From a checkpoint of a small transformer trained on Wikipedia.
Size: 8 layers, width 64, 0.547M parameters.
Architecture: LayerNorm before each block, learned positions.
Training: a variant of SOAP for these matrices, 86M tokens, 7413 steps.
Each number is 500 + 50 x the weight over its row's rms, rounded and kept within 0 to 999. Layers, rows and columns count from 0. Numbers have three digits each. The size before them is the row's rms in percent of the matrix's.

# layer 2 attention output (transposed), 64x64, rms 0.188, rows 14-63, columns 0-63
076:541518477402539456492554515465508510520543542387518538526552485525547422537455445585494540512518506480583517504557528538485456487531601530557440419415404564573549452460519607547479506549447521
070:496486473460565520526545484545529492524415512394445532590479491437443522541623473431519437483492529482492373551523531534439428468532546515454532469532465506567563482402521511480459611469448531
072:486522444589440514571466485480490485543568467503510558520438511538458443524586481514448486548521530450487530475526513520537376475454464605435480485431552465553523592520513508500461487420643591
098:578474570428567465526443536540500463502414450529599534499471479422533584471543423511508408507503546562540471536484444482537589505586588484524450493482404569480442475458553507547529573514471478
081:526580442466458524474440530453546481528607438609464493443464544493389461498551456479455561514463534510459467550532502467598393449560433543515530551514560521411543533545567486496441507512539539
062:560494506436552558479429512567488544440425530468462469482620508457470589517413555470398421521584461540486493558485540547477502415484569476493444481460460547443383486532472530500482473487514430
080:535536444475544523473541517521510501500430505517562492592436502471554529489548439592479540597513448480509479581466442455541633463508498584541416591531458527483484532401522565514459506431478415
086:431497497472525531408549471530525551527530546534556494620502538621488535494502499493459481495504419426501444439405462453499433532368498559464508532559573478489494468543456452492518418412466461
072:515530501390581570458566417487479580425515514479505437520507516655521489565467434560466566473559406423494479483473470531469420490554515519478519430486545485445503461527538458472481426441499473
081:508417512546422554477534455466428595469509497511524497549424496616463498496452508558510552543520459459563563504461475474437615455492531590494496542485578380457465495539495496446440448411521489
079:463515546548546568431617520395483531508456509553517493482400542634494481419464577524540454483509510485486517436475473432496521546410445470570550568593515531491548581475502507498480464522525453
070:492558515474426515597550497499475613461486447443465402548545470538499588621480502580435493435504465472528501506484583529462542535558507557549570464469471458532467502585528467465526473457596446
076:581527514556481530525507558415466522496489504468445533494458449531448493479565434548499488519554518506540566461526457521440518529583527463580527442457484529554588532380588433446473555526607608
082:454518509452552522484479370455459472449507525505495450429512539571475460530465481432396548519570474470570497547599498481529506463474462490451408551454478510392492436474517455447478532503382412
057:532533485549465525551482537492491434502413423576436437530632373458508550571584536567472484556535487514568514460540494492494475440427547482427431493525457495487531551441483458531453567554538529
077:485560625476491524423508494448475527443523495518483539437454521470499408460466443521523567565514508453445438467499530465551533508494427549555537474635611419443544550573517572573512485512473524
082:505502423479465505478540559565541493565520411492401540594539447492491575511520501490491531507359551515478546472520552492425447534456578530495515529635448522535509472451499463454553507612508551
088:539506467490523562475545357566465531495438508381582469504444578499535485567528497459501449463543483486476512568558585540520481567540507553487505587423485544505455545453474515411464522398521448
124:478464524545506497509616391541525490561472523460606467585508494506537457496495451485533504453479469514562530452552509465493622529457506505525438512466371446512455492415418577471498531494601452
133:526447398446458473423480546457448513537542530424552498503394543544467438556550535490548477544399561481523559384480426512403439499457552438579496487411473518512512484477468524553488504460504536
102:538557547489506457442533440448513447528466514464521570458518367538534437524565488522496501531531551458512407433444437469541403567454537459546458423527596494580587533547503452480538546548550518
120:581486487464416430520524504446393536480488434610485495561464550556506498568575497511441518424434600487559546506488508536524468506542409560538518572575415484495504467426557452511552518506537535
131:480454536531542532527411517565529519522483605512552503558431497585514533456524505519494463568520522566544524551485499512529423444539566442541479546510456638471395508499531554565437436399435510
107:428478466528546503480498476494458468482505442559440391411486544479544553412487569472594466507565522522441473520508577497535519518501412490425647472558491475436496517512518503467510553585421428
086:561538463417507494507425568466499493537519523419473559443503520561538471569548622485448543515599557552524482581510467531559425472531526453514488481519559559514540562591606503537565516468423494
115:547521464446507525472503595475487528511577467404481541490394562452458496458565480519533426556452490503398451484517481558428510468557608523460547441510536498430590508492450472541446496410450572
116:510428475507480470489501502516489506418530556564522449498532508562528555471502462518469566512459550507484632431510513509459511386589489511486387451460457532493432467533509539600534487639582550
111:380490410539528511487552412441510437455456466497490450501554490546500497522493619534581513488523525456552516513444594499451461432526486483474419449400433472479494537475544587457421561468457462
131:564512430494439438505519522501442467609534435603448478536503455530490490530510603494496476539522524534551574476437467573564440542349515433468507477514392468527566532489474499484518517513536581
096:527467609437566569572565478419510491459526534490515509507529435572552515509444505526591553462525518568581482506484437502530532561481542412576536367466487432559551487531415472543544515491521507
106:551423429592457549613456539479516532520501529441478570588444498506448562489427524570507475478550475570491612597524532524447545443534495532581462508543577504550450537446543495484544509507562472
101:449534464418541538468513426489485441511482550431560524505503527503561473586534613417468508457604471501522474535429520509532513599541408499547457530392500483542508540560491524490544495393434442
124:484476532435554555488585556478575507617454539476552468488404481486509532514441491514603536560477491542496479478529419426449467528456530433505586425570465466491502532632533537520450558498554523
117:562492420473509540544505571554515571511484453427443458525502572465439479508403537546542536499480480551535541545520471470460567352366611472433521442526467429506501485447502506449479507498526467
122:417534582559447411478558536469513504506415533441529545548524376524523473473450552589424465458409563453537484448426576460473545476490553532555458489572512474559498448498514555494568483526543528
114:464441471545554482473541482499470458436577494524454423403510508558527544416495452567618560566452528510461532458517522526474555497584521484523536416500507527472516513466511542566536520672475445
115:488446500401486529574554513432561442551499501512517536516395518468521454503461455546430529436522440559500484621507384478542540525584412475578514492493407470533503563474465551510493497427503439
133:459440472511440545569493585395579440474555489567535586488488478434458501522493482561480508538453475454458520512512456509436557503634485542597470495415571468530529559537466546566498569541521558
114:511497691508494472549512538394569504502485558558516517479493415543465509462516460497539556524498463486540439497495512410567519505568493415577472508551530516456529452578584518515462475469419569
106:481537426531537575451542476443498437476512429494504514491409481488478481470594523537577435564534550412421447454403514513454489543500516519525530438482589429496613564434452504450435571506494487
117:566495484434532466462533365494419500487456515503568497520497426529482503506522357458548497557413453484510436441445486438468435545548588504441480428458498468437482430580537442506452498465524523
124:433474538558541562486438488546441473476438385441482528438399453577531482429446542486483460472506603516512480441483505553494524614408523468535506466516468496508489568407428495512537422448488462
123:598434546498509499556463442461416479490487408530526525497463448537559522413592510472491446525625533554520468525536535534605539474559529504427432448557477442404455547477484436506488563501504531
131:544455415475449463517473514450572469493498598497526474559566445481526498525577530493457437448647478483492574466486492490484429406488440475493456436482536432564435477507489457536540580614545495
114:525480490452481453508520593402537500531540523483447463491460461592520429517520593528480537459618495489573585504458474518563475549430428374576551528482447450526522487439502566485470431482445488
111:530583558507503522565508575492574523454511467475387540521598420534450491524436442609409534436528497466530475570520456557461471495422561523531527459584547462540535485398533458507518460514509477
135:482466511399568539525483578568539519441472503529496484505546560447470551564530506494553510448536420541579523498431516559458494518584471499531484458411488453601464467533511389618534461507402517
116:560455508488493519550461513488573476576527567467596492488536495424532461487526501419544472541588423530484475466597441407560617456437553429466519472486527451464470515562437513504521609550502481
143:581541506497509556488460486555518500458550551556508481536412521486500508436594380423434430466580486470370519428457456494536502547459429495500540502527532504504530464426390424514509430528522500
104:519468552518417375561497514403471514554536479604467502476543474466465489472460464471552523505394410531519492530536525450585522538568485459470578560495450534436539435588556515473490476471440576
# layer 2 attention value, 64x64, rms 0.213, rows 15-63, columns 0-63
079:522534490501536504420461570418485546521568582608565488453469489570503489422502537487465460550516399514560481383473464522485524535487434485612493532496543427448479558514511518579512398466471536
089:420498549471532494519437486477564548513506503497483513465540557594474522419437362446505552449510452521452544452565513444532527425527439513549482543549538621515504442463539445544449428596503447
100:501481434497448472499477484517518524540553445580484488465524533507515439544545647459600476544450381449568438516545547525491396583481520478534514520521518439421557534577417533509528461453508540
081:488573509490504523506497507526488537563452499553489549514410476563487550394409511508565407517494493534461511505499644381609576481498455512408574505469531498533450513464563472454478550491531455
072:528535538471433462555589449453468496498517432582513555505396515389481427497514491531546497409403543522512420558509498417526523472526543560501458582518421475459503513517495569497545571584553534
103:490445426457567434519539532554612473501628526526525442439538462450475533528457514530607479523477441526510558512512499516498468438535492510494484440413388445474532405463482469605549505563495488
076:595525526473540444457556468433457392443452455478473538445408499461548423556483514435526448551550497569469555452486469562500531429564468458483410541454446542512501503475545597418545563535515480
084:579546523598484521512466424536511457505472422492468592496491448464522461492517358508480559524555500557474522585612514471535642462550533495457469544514409486471430494535526496500480502519544434
091:484493509482523479528585439506492470377477433482457513451524463426591496539516429441453461478567535546438483580520510503529516451536457603503383395457425490513488532477538535583486511596475470
080:498483482580630521484543553484469478486507522514409520519490590521408497532558437481514530554390521517523560533504452507571506551505568452389494433423453475561576486442569551433502470461523522
080:601573510571495516496523398539460514520416517470552594493490472530445428410588441520515446455569500582448433519597441465505439464467592512494493535572511496519478506448494440477498455548557496
076:468542361499574518415430519514529586569504571493530455518497490556523537488563454468529512529500497490438423487517522476561425564503482519436481454523443464453443466638554453524451416518542560
097:502526407565446486518532575503587430472439485477478624500510494382517511558489453569501467459468526472493516509426541478417633492480497504517495507539498512657494486439502521509534571457487498
066:381408393470482576497515481504457513560553510505484530522501559496458588485460447530622552359511521488562472588509513568480504465523467523540519519570449502567488456558461507512533469481542431
073:524469501518484393473356411515477460501494484398487509540510423479513492500565482412446485445473519571484570490495542524552532490520521510456558412350461530540493580474457489560527522501506428
092:456483535499528492486535527446415540507486604517560523556487467594440513499452573545555499581614502522431468507458478491501447448576486488490464541527540446439377602543488480451461511449447585
117:498496566552491411495572519457580496465502503565464597450602407474424512460451397593497478500452424473522528433484460447476555493516552482587463498525513459491530435434573462500494465580462494
124:566499525561534509514468498431521429466497414571393539482490519472457504561600483482422495545544504538425510547535544572522409474547510492437531469554584574471493452490526483509427417401462575
118:516493572445496586515439504533461488501487501567444528503487519486445591470434485532450504454535417499451485481498552455493479492540403550460465574587452474474480360552526551356496471582479462
094:479538413536467482565531536570515525489544426446464457596481569480419597459424487438480502552507480552538503566442522588436538463479451451567485509478494441462493386585505563506487461533540430
111:503391460429544542494454580519533497512487600428479553494578495542506552459435484538587456581576468510430443476547529433479525482540519487444501451482580564595516412441460582509481475471479500
120:505537538458485528556512530382589564533463463560497395483427486454587503521507478496483510448437507524513516427495468442437545519536507628473516550603512534543600463485459395443508487543520504
097:552575524562507513447422471502466525553515595529544496523584494463455477492498528562435537514502443433581514528487386442517541496496525510499464462415558434526469577413520462552525576382527577
088:476475416511466518521543454563509576504520576487575480576465551515545507465454441548530467504513471520531459401436527502416454494461540516581446482483556364474537525513490557450538497659535470
105:507560558486490512473531444582520515577459501554427505540567488599566441513504566537517519358477455463524555497541524424528512515530446520502446538446409418458462470586484541478435509567562436
105:463443588416490582453522488449468559478443489461524557471493457458509463571525567493551509531540421463458473544486555541444521593403473429523497545575525569505619568487453529456478499429424501
105:528532500507541532531405470499457466505462516470563531507492555396510535487542446527451412478493517559401494540560358523534514554519559450552439504576408466462500515450453406544517431452538568
128:460481560499568470525475563480478523537461559449485495471440450447479616455502400526449503544548495457388412539533547499473580540532614554505458485463490462537387453557516559472472543515456443
109:598548431521484515458501537580522481496482495524546456524400529465527568399513561382427475517378510517460502586581529476454451461496475485468491572545433562485419499491499581469550532508502525
094:507430540498568449456548512541493445490463478507537407452526443447510508553604426439584494468503565587508417471579450477527442572473441569466381493542461525499557500521528515500523540516430580
098:508444435536474509577491403518486456494539510513542537466442558500500438411468395575459405541478491565515486479525494548451456440474568460376474463566479402441513478468579530481477473569554529
124:492563547603462560468423552539451476459486437548419540423546530471509535470578484424390578548468430464552538494514558459483508502530436526604530510390489489498544512489508503505546454572451457
110:555461518545513510350469509447439478475501536522566444532492424523586558530537449462547593434494502441452496471496498519522403555513472486618451466490451492515398528518463517451497527515380479
118:502508447454510561506550538525539506477476460437490463503537543555415543547505405404504574508598445583438561592482504547527591491520466488450543442547519483454485547486417468513485351501483470
110:556527537522493529468436468530475535571475577490604487609522460433395476521556663439477525509558476444518515527458460501470497539434439473507461516525518528496530505519491426455487588393500549
116:520431471585560540495514496554493467455425519510530482504482508604532463464562507520506516598478521544545504416575582491414385450486604486430479409452583513528540456523533436453446484498512542
121:422506569496584530498482515713494471454388465436497534482533485588434478491487513489497485507505519507522546510550551485572507528404519442463490534559478566495554487484549406465553485497513484
100:454485415521403546501484532597590494502473366457478478600527512474515540486484527443458458537445518490475553517396473407459521445523525490489502515496482536528570570423466452463559440537507402
102:492529515547584434513376503602470458549492473453509509574583515515475525483474462530486517448474469542570554551571420535490553497536502421510409559483409457503454371559540500556477523464528470
115:542539521473365481517455578512526479562536443441452570437490597493596435463546591402455419497487527480490531463474513565446575551484430456504473511499519543553481444501519575568500479540468464
114:552516434478592384484487440451575502484520569565449430482515494472370510558462488459398498514501376484527536539563479451525517472528504593489481531558526461480517467555513573466596509495520512
116:482540486513520415485493491557678534538462486499390457558542502506545452557489461524460479485482496404490479551518504472479511584467543507557424489510625525538552431438467593564484508448505496
123:384527566518455522514565560538414510459486418490472490485462539449476551512455402529526535512492552535496355573554532538450540507488482466495434581502610429445522537437497540516465484423497525
113:467423452475541501560475473498432453484510551520585481543511585457480612536493469507481594601451556488455434506534541463416451499600572541444471549487547452477548561539465554421494560517495438
108:475507436497529350484548583501445488499475569452590469539406523491475521479554533358564471477456591550452447463555543484511490472545467506564547563474512494468433580535455486537547531529507500
122:496513495585340527468528516505489464479572529545524508462501400532449431427408510537484473568484566466512430539639513435525551462480485505528489577611500458473508538497502501449544473523549492
108:455554568584479523465495508597544501481480357585416476554426509518519529520491435518420550430469531445530516499415569550497426475468510491518478530489620505483453489402576500481499521477464485
132:441420536477514424456518528461496493533529411499473483509495431528532472514430555544568505481446457523608493497523503509390543412533518447412465611451503510551496470527563596505479590416478442
098:502486488443448604522509502588534499526465472438503537496549553508543530498531602519440462524516589416436528482381467459491525507484601543438452418411510544597456598461500476492513522499505444
# layer 2 attention query, 64x64, rms 0.211, rows 32-63, columns 0-63
090:590468516622475511486388461592548528470410493473526454509532454398477485460443479527496504462447501540440529443570532539468519391457478488500458456500499499518496517499364515546460507565591489
080:388490430540492521508546561449624458575535416492493531565532466519465521530539514591450438528542492478527460517443473517395525464504471537546460496496421441597456551429581488496573461552499519
104:443467494398559500521502566480505465415576450467398545428486582398510511524466516531571524493514578523475483633487491438428477493518436568488452568440470434474479529522476501500463531503472593
098:533477489536491456545511406523549550519485492532456513548678414488477457477438492549509465553403478520479459551422559534524417522473491514555568451517629465528515541531552462499511447540537443
090:498575474519545560564496533573625566519478507519574470540648492530482472593414500508425489431504528514447437485458500609440516491479407548504559484515566485538460526447539520450507491519481507
099:561524549505537462506505521429436524415522546525421550489372517476483552476422554499480551433589486573542524526400495420516475474525516563540449536549590529502609551489460473517460471518492585
086:471475398496501621506475452560580496465489507464424549471488545530523517563508484569521529507422494399585556490508532539482503443528517393486416495470475464565514494554410610578520461545502538
091:534496560557450506460498452523501572449435584446518532549600472483482522502460551472477541524479463577491537470432489491570512364474542510499387522567662445526502463467463508505506498475528425
098:496433421546470540537502512592595571597472471523523521561502561492554516458415556569468538433572482549418509537595492484526565412468495495439490476542489462479410510470561496469573557549492461
108:498565562446580457534495553405471449344494455472479546465473559400533497456520489504542529455466488463504483576505575416447516583554573634452551459494493488475495498510474518510496536485548521
083:458549523562480419482503424384550477556494538510454514522557547487463523496463497435543472453488521450441481609523554464532503531517510538416597530559529502464589593449586505403457571509555519
085:514557472475563518484545542551593505535436444501472553485612527624440503508483472467466486423406482490482459448462466568452486542422500421545610468513514504589503558477544497497593448535543482
124:457416448442547537450465546423481415457590592465457542423385570484523531491529506528555593520534521515587555603440492471482460494531503522511482555484502490473541561495428524540414502535463475
099:521499394486435527531540456530531579498415471503471494560522532551447568510463518545497429423492523456459520459517544593391460449525421541461495484458518401563434511465561444481547555601515439
090:507467516494462419422483505414502429515532515452531550447383457469593513515517547457492509555548508459547452480479505422544455474462539519449514500545474526448550607600473526535423514373445568
103:479446503487515469484431525468448472455471485508456520383371509452474450440524435463576447588514499475503546518397488550486440544524503463494401550416540543495505565546463581570433447512549544
114:475522570461507432461521559423474445509518569446471514414317484444556536393547444449508435532501490550469531503507519417501514467541460482512470496566463513403498535485474555547407512477488521
108:513543539420471441508453564447475477542577469578492526449478527437533556524504496428570450551449493568493466614515474457497443532541522567492562495528426533380528583557571469467476595507447528
090:460469453489450507547427592520459478468506524511479520386424499462474570479575489491508491484448524503561533496485563472487472453540515535463434534473502566487465490620454487623417527383433593
109:578526431566513501550495415550519514545489446495530409543596465530559481485543515457495498435581453527495447454562574573517537471402506460397501494445513459480427438429504418450569542489453480
102:406517443515539531516570521462459470526438456528508557510472520415525437511484564511584452458455561526488523561498538457453409499460450530511607498496456414523575574543538629435442577505520497
095:575485533533464473537507453548465556578508558475569441547442442584522547531531474514493473629524580525494488401475492595528420507526526481460415468518487434449491580538408562509489507472576541
101:446507453556435452479521539447447550492484477490512596490536390542404510531453547546459483499475439401514462376437469484491457442458555502448390478444532520459506464543447513484461405461494560
091:463410527509532465511479452514552540599495465617543484509469513492497461393559442476542461558452572536485473516596423451542573508507569417493605477576440548459476520506552569451462473482497485
080:527489502552540528480543496581494546456438505424506523476609444587490423425477479544474520495412396451542563472430519550506446555455481472475497493507531419519456585496503501484553350471548468
101:474401506565461600488528436520506600507480538502571441470467440617459508476458514520508569564501448494545549407558527518534521465486472464542490481461522437423456453590458590573447488527550543
084:421438504551502578545475519546630551555495451483535512458450558486461440476464442497506602598460535487493499513559383500510514459439495464429549461512482428525407417518536546528472521493447434
091:456525493441496470514407503471470497593510416529501545488489563455520459558465588478567510544412535589505468501503500465433475495498472513445600531459445516464473413605552495445569539396496589
092:518526481505561577442563543502483528518550560495510376523481521567509479493454539495534480555394521557467523396518473569404491668472514421535544451504422538494463500466447474559482472491515519
078:417521464466528609507607502479489552527502520463508416585409463517554559452466488480432510412551477537497478502546491591471469477537515535521490416459517516470497439537541432546493603578604461
121:457523495493527470493451538516492443458609524486353445383357549441560480478504485500528547469492552524461568556495484471532461521450508470477583522538430588496534551510463551474436508530508429
100:521402594570491493526425547513508587520509525486556578519437490487466475492608509520444477545465555488508513409533508538557544392464507481439393484524569458502485575436437526600444512499497517
# layer 2 attention key, 64x64, rms 0.199, rows 32-63, columns 0-63
087:431370493497541499424549561465471526490569505380481565429437573560527493466498476519497470564493530488600528488427482434497541596464613485488454526503514452485438531487481508486389508512478526
073:609557540484517453522480435611455532537460574551527427531572506531506491492513472442483537508514483493460457437562464568574482405496465371418600464527541534496468487523442462571555532506484544
098:457515553481439433592414411475486427524474542574500498553503488561533473478681482428505516505507517464471446497541460488492569456478496517453500496484486504458430552477564544457637476479532448
076:523497487592535558471498480455450530428431520530559490448491608572442461463491467438458513535497470490478478429546428456452509520598415411496415537445600525505478493469500480443508480458428611
080:534476495575525538535615402504487565561426499513455493499451469492482515446567539557549584587419508415503506443539489460615553483601489418524513472503518525541544487528559498578510534558499450
089:499530537468520579482434576483533396498573517452482536496496460538571448496568467489602436581564510435498530540511420480431485651479577483544570437460531525488523514534518493425460524491523557
099:542473531550435392470529544458430525520572471530566462525500422456502487478505479470422400571568533575493499496441489469546455497466452531467467501492563405445455529444460450421368524528566484
083:509455506543533440416519571479487470523600446459548503415377591519515476439557444573451464478541499471547560480530575441493510620566522521513528537527476570526559496520443503510433540535514580
097:537509558462516522548599456532430574498472521464546494500438486540408465610499509488423477525508523496638439473446489540562445574552520458589516526505467522590565455585511509551472499432536475
114:478475396498460554550439530503493447589534459521446480606520534588569481485568526482571436505525515602402514508583442525430522494416470496539533501499466458490511564418574497451589512486488511
079:569537468457515589535439590483449495458468586489562491509511499537475479452490544513491463521500441524461461414548529510440518541581472425585539459432539580487470492523572446536598466416379530
072:527449438573462521537540414560447588584406539508499470566435468398532477474473505483473571521548466425405520486591520488560519423589461526457496534512566529477459459494505496464501593556508521
096:485633596436487451551476559440517433426520547552432476517465437433527485505531480404520404470537555505451533506498528422432474494471506537505494506457489551429456548509562583500565479441582530
090:557507533607494510487545475573567564590492499483587480482501478487494464571477506439436494507535443538512420465563468476657583525529483481542520545495472570558506485471497557434483453367495490
087:468502558431491453470452524495473488375497556522440467439580523481396496380506457433610508467487564500490574529475505462395485484483526484541502490489532507460448402441521520492467438591550537
102:453530488445514509454515504437429447455618447506506511494505517466603562497530479420502488499477524509459520519536474441446548521417477648449562498504531442424375464509479422434543517447537544
091:472511499467449458517425533474437469399579497538454473555542538525472518561429467468508553503526545411535559559492494447474437519402522598513494547438404528448466432457531446469511430420595491
095:534542472490546586575506389434562453473381542511526466593545541503452460495484490522525563445484538479467451475584508482424565513474460492504517504405445537515450436434603506498599444491504493
089:392527555531542450450551536447564457449611537480483599523521466488538505460497447479511518497539510476532557544525523446503464553438519527554469490485425426509464466388504596406476446519610448
107:465423511536450519539550575597566551498462481520428539495552502510439533544458538596413534479429489455500528442481427548539560419541449446514546474574505404601547530467477538544493451572526482
089:556504499465450569528536538475534447585608472527534443581536475597427538509546516489524581550562405461402459454528418575474573485528547506516433544409511539495470490459530474494562524474505547
097:543404545515504515386481520499545540440578539486600517427484612421500541502473521476501451453543469551581539563443503407530526486537502468520489606494540546488424465466495413481426480552474477
098:528424514447497512406467478549513422535545472441498471442345500417535565442494438431525490516499553618502555547519405501510456538534484478511542505517399496532512447477451480532446573554465477
083:577608472440469506528557522471469551447474623571519530515533520506442552630480540477440484484534462518500487532462563518509414551541394455537472578499575460514539532558560451582512533540501496
082:386492395537508568467504426532428463488494406490475462508459461471533495478491490500498510455548492421432462539505494465471521374527494607483422529482532566494423422482447529488422586560506442
111:497481494533483380489500527549500470412574463456496538417523540417552593503508480503474444441557530535580582590450519495497504532503511577477421551526523562569458478433408467441451513513536416
098:548520520389478396472598440480441501469518510568542492541544450511513534506568453481364439454505472510508481469491532486555501525556439496559414540541522484546543464541430399526552498523618501
099:538491484524517434533518505519508476517481473548518397544569425562526473469653491572453459508534604461448470456497511583473532502485483462458479449536399455492448505366463515528603501546473492
090:550522516508508436499488501505530539400459432433477582468540498446504567505510514537509495507564483474476416541438487482542593412614538487475476449488632471474582556458576423477558543570466520
079:511485536498455448447478509481507487511521502429531483511526448475384518635432506541466431485374378464444507482509497477480533465459540516551535534469566549588572517560439473448541433411485471
111:485497611430516539553504491414498492469409494532571594599541463523507528527541502464487474519529482490517472545501539430465518532480559605570495604469541432455468491555579515540569473386529547
115:464444469491453465405506540481480454395519508521423478426530502488453503509451443497509499512552500525596590523379536410494415517501528425519485530527508411505457508538428473499387485542602527
# layer 2 MLP up, 256x64, rms 0.243, rows 0-25, columns 0-63
102:491428559566483531447488520535471499543544480566564440408497463535453500507486472468588509523575550443477455432494589519576485489471443524469455484563499576345519410486560501408480504525527445
097:510518465476480531452520503435508566588480539456548555423487517420516433501513450492513590565570612510438457508579452489396547444535533508454556489517521457510522578500443450470513533419580598
084:552499527459513440487465533545469533521532429515482562533450505582404533441471565421522480483489555565458429462468436534519448606578565553481576450572542501411539574502522491558444550486547570
118:464459509573495415444423549543496551517518511471468539515466538626370571484493523486543430533450508589575433585497507522502476486506548408472564460420468529443481500488518501449515429484447431
095:528506395544484551397454476470554487554496430485506506392505506478541475465528528428556507426583505484494564496588505580466489535430478530496643472523524539543605557436434506490477454497471484
098:543502385628382438574425463494469485507567509443485466521552517520556526567547531468577406478528473475553468540470584478568487472528499486463538491487520565554573522460532479417496519489541571
099:474490509583608507530491519572535520456461403472466497459551591564536417521460421507527475525494593400522452524474498452523527524427546454408448547492429530527486515485525504453459508412410570
086:539465593416424434568441521498513565490512537487509497444462590488486478516574484469500466470507508526550461410538442371566480467533494515448626519500506478487474487519545434434491479445373536
105:500583591533586455471442359543411525388438481487507460412513520471503477507474451362517486504542562451477498460364574492471516522540485472485515460522467502512515464502500510464512484471517453
092:465470424667431477522474443499524498539489469497523497486383558517544467504495493574500470521562530508431549553457550489519562503490467542495503626443485615544479451495555515421513479414524538
108:461503495544387458512568470492537547462551564514493417514505575499470519530446533479524431517466470416457345487487529467426540554459482508479497578547480487380526529474397511472445452430472539
099:504584553426494482493477536511539448548515492467566431412460508390423466500540479481513543465584469499429394536520479459516474480576521602492491525414587597475511448535474468468538583488444527
103:508451570490530438442510485445404487460520499500559527382507541665492456481503439501552448515541433503543469457581433431530469486517456447550462455495521477505502523569569426474479464459419561
079:623523488464476411480602492475431487462556508580479463547538484576515519486562485413386467506603519508498506494488514503625520514493493375522568566541550499448538496435517525480529509499532484
096:420579414520466505571492550442486406554506462419485499506530522480522470541496499528443408497459487451559507501556520420514482469478495365519567531534439532532486604501438596455576477526545437
104:498420416512424492560410446497543584540548537486543583574412550452502511468471404532501511495470504533459448593518444463399553571513524524528584469508564544493540546466442480464461568525462478
100:421503559557549421510490502461599517506515469481483541428465505526625505471431593498449491398585498492484519452478536466458474431463457421473549456447405491548496433432540530545513536492472588
109:473604427502420511483477551573495477552518504585493435529565527525465516498481545584410505516596579530573514507469525544434466542468388498531409552524467533433526418473511559438483540537447495
099:356549503537518535513500514442448517514563478527463434482416517461458459492488581538493555613498509551594414570495546483564455517447447468499475448434478583437494540529517569463509559452472576
095:411481468533518523494469412574476554591583564446583435566527522457438470493569532520447475459465598506479463523444558441459502507479495616521532514557496557516401569540454511532525458469452454
105:410462583474562554543440457424577487499549513535525522560527488432404472519520504501516513464561461447447536460418519472560389468563465501550423459516451488547513521446430421439500549533401492
110:482416465485545437475466501426490405462534402625545468511419545486497515432469535507460500477476540519510429474516499513401436429586499454411456533482416474487408494542575515537461532512529548
096:386465461487543451477503489508590557630523551494479454491515528521467440602385486568524489483440509535522477478416462490391498541394513530455441470492532476490515421482474487604541502492507522
089:454536472540430527510552499485463498396552403488472530536503515495517431522478467487443492488434486477500453625559444427531525459539522580429546508602382502570438481470463520492561606458516516
114:470490479511548491486477511525422542458525447397476484439494473464453548453423449592540484518436559532418458511517523497407562515557640581469516418546535563429448473457451536487466438523446512
103:528517449489580466542531468532560525514512496481461513534477549472426455468382542448580573398548458543564423511446542459454491430494560485470464442492511533429507390441545490460488576527561408
# layer 2 MLP down (transposed), 256x64, rms 0.227, rows 0-24, columns 0-63
098:613516534497505459515420484423428522476433429451452501583473546476484514481479418537431421597526505437459514508444515478574517507496543418463478537538428558499413559568484550565536542520542429
092:420468513423482467527581495442530484529579425569571522443561403497519484472389509524447485507506511529479560433545474422502542373539475506494491475528452471604490498377526494507524491538499566
092:431541482470418544489490600491492557602512517428450442461466532521479495540527435470534495547566486458504496511566490491410450442560456561500420458626565525510509483560471482484559453428604451
129:535417527488435501556454402447506435493523495448462566567536445499470424483477488509510443530504589483563567512447399551530596448562506440560574434491552596487486477497529436475438549522533449
098:429532513506480519533569442530509550505551442498545549540485559501421423515512392447465502609479529512508518583484486496479482444524479578469623540482610551539591462444555435529497429523503438
094:508533466457524598478514510548518423449464519425518595520493490481461560450489366499518438503367579472507522549468420563531597482568586460477515433450496515533534568510469479473450492495551487
100:538453417515528470473479451392524442467469474433586512527522493503540586496445440487469545466526497346426530579392484533579527474535451479459469506448481464413508556473548572482450489498517536
089:452508436526593489434504385477533471441474529509453415464508469557478547515472532499497464433468469443450519575527526500485469504407529550475475374503437488481570515420387448467518490621513494
086:498486497475530489512452464570533442485555470567520535519534576475487480476430487551414506559474452507551452524578470563445577487409576508570460591481486492430473439551502454580450499344526464
081:531516556460608574443573536410448515457428507594465478470533470576483513472487542517509475449538439526494608487475381498475472441390491515506554462564572493538533492509481446577509489578480468
105:606409461418482436564453621512548524456513531466471523593457443465423462506524429507461435494524546495546496460536525516467595513468553459540475437540477459482536492458448425589499541505427557
084:555443424426549496558482484475543520540478573531385548555527595516546494463538497410506421544518513491505528588490472399518506528555530417499448498579592495402514557495561479528473512533427513
094:483416531474477491503608541554529527469589463494449510471510517510511517492631495530523537445447415509564410508508482552400502523570418479520494500603511462506509474376514498462469428443466577
085:436490452507515576565539542525641519511486551508518508510435585528510558528533473591568533599467482465499494556493536441409508458571550608605519466550480515525502568490505550547486470517546564
098:515464484515504521538415530474387523438515485535424524524527474568423518542572411497470409506522419500510472534509522473616488489486513422475510526480555614500412537605534563515488402530479502
126:395532533519390490447474463470479566523451404398579513458568481610565558572531507471450493500507482533518579478497506581523450476541482495510511596499553569526471490497561507410551485434505487
105:480513527498535462459513422635536494439487350499498471491531436440596527518498528471529541495507588514447568408446461465491474479404484531479583516476496536584533436519490516605524538506509533
122:547555545439506490435433455521564483504444491456551500471477457561474450511467615459441481444549544510484519419456492463553539495532441609512427525379470497459499454507561606491450555561583495
098:519547537470572494448556503571505418454556525465526430476505513485568585442505523477446461450435516396557480484482507507508532451390367422505469476439439495520517529497499436509552384546558484
087:467524558523523527481579465614532561481555510530487494520548460500478592526509517394414541498474489488514536494542555528418391525385416456486470537469401542488481474549498573436526455576454481
106:472544523608494555482513566485453456476599542486535498635542548540494506436425526462593482551437457536451605496487548521595488498516495502460484533552524450486563526458523452517492583540406448
096:583479524543558463427483513518498404504515544543526495551513522448452601424385440480437443535480457438502498476469488603432624551459499465513502439469471486511556591477485451461478502488496405
095:476494507486423458527520529525458489559406443529500489514517537456374590544467430427451456500483451468554514453492450561477432597543503505504502609485509435505531495540608562391471459531442515
096:503485518549426541512397455530496551379474535473512433502447456555545463501476563471566514412521504514441488522474556533586434604445556468393454498498592496498464517615532486554498486548508494
117:440402477431468478472519513531616501523554551542486486458500564509492565407555413453519575513469478476500488467568473444409451484556534423501520460491623488466515594495487450489479461549401468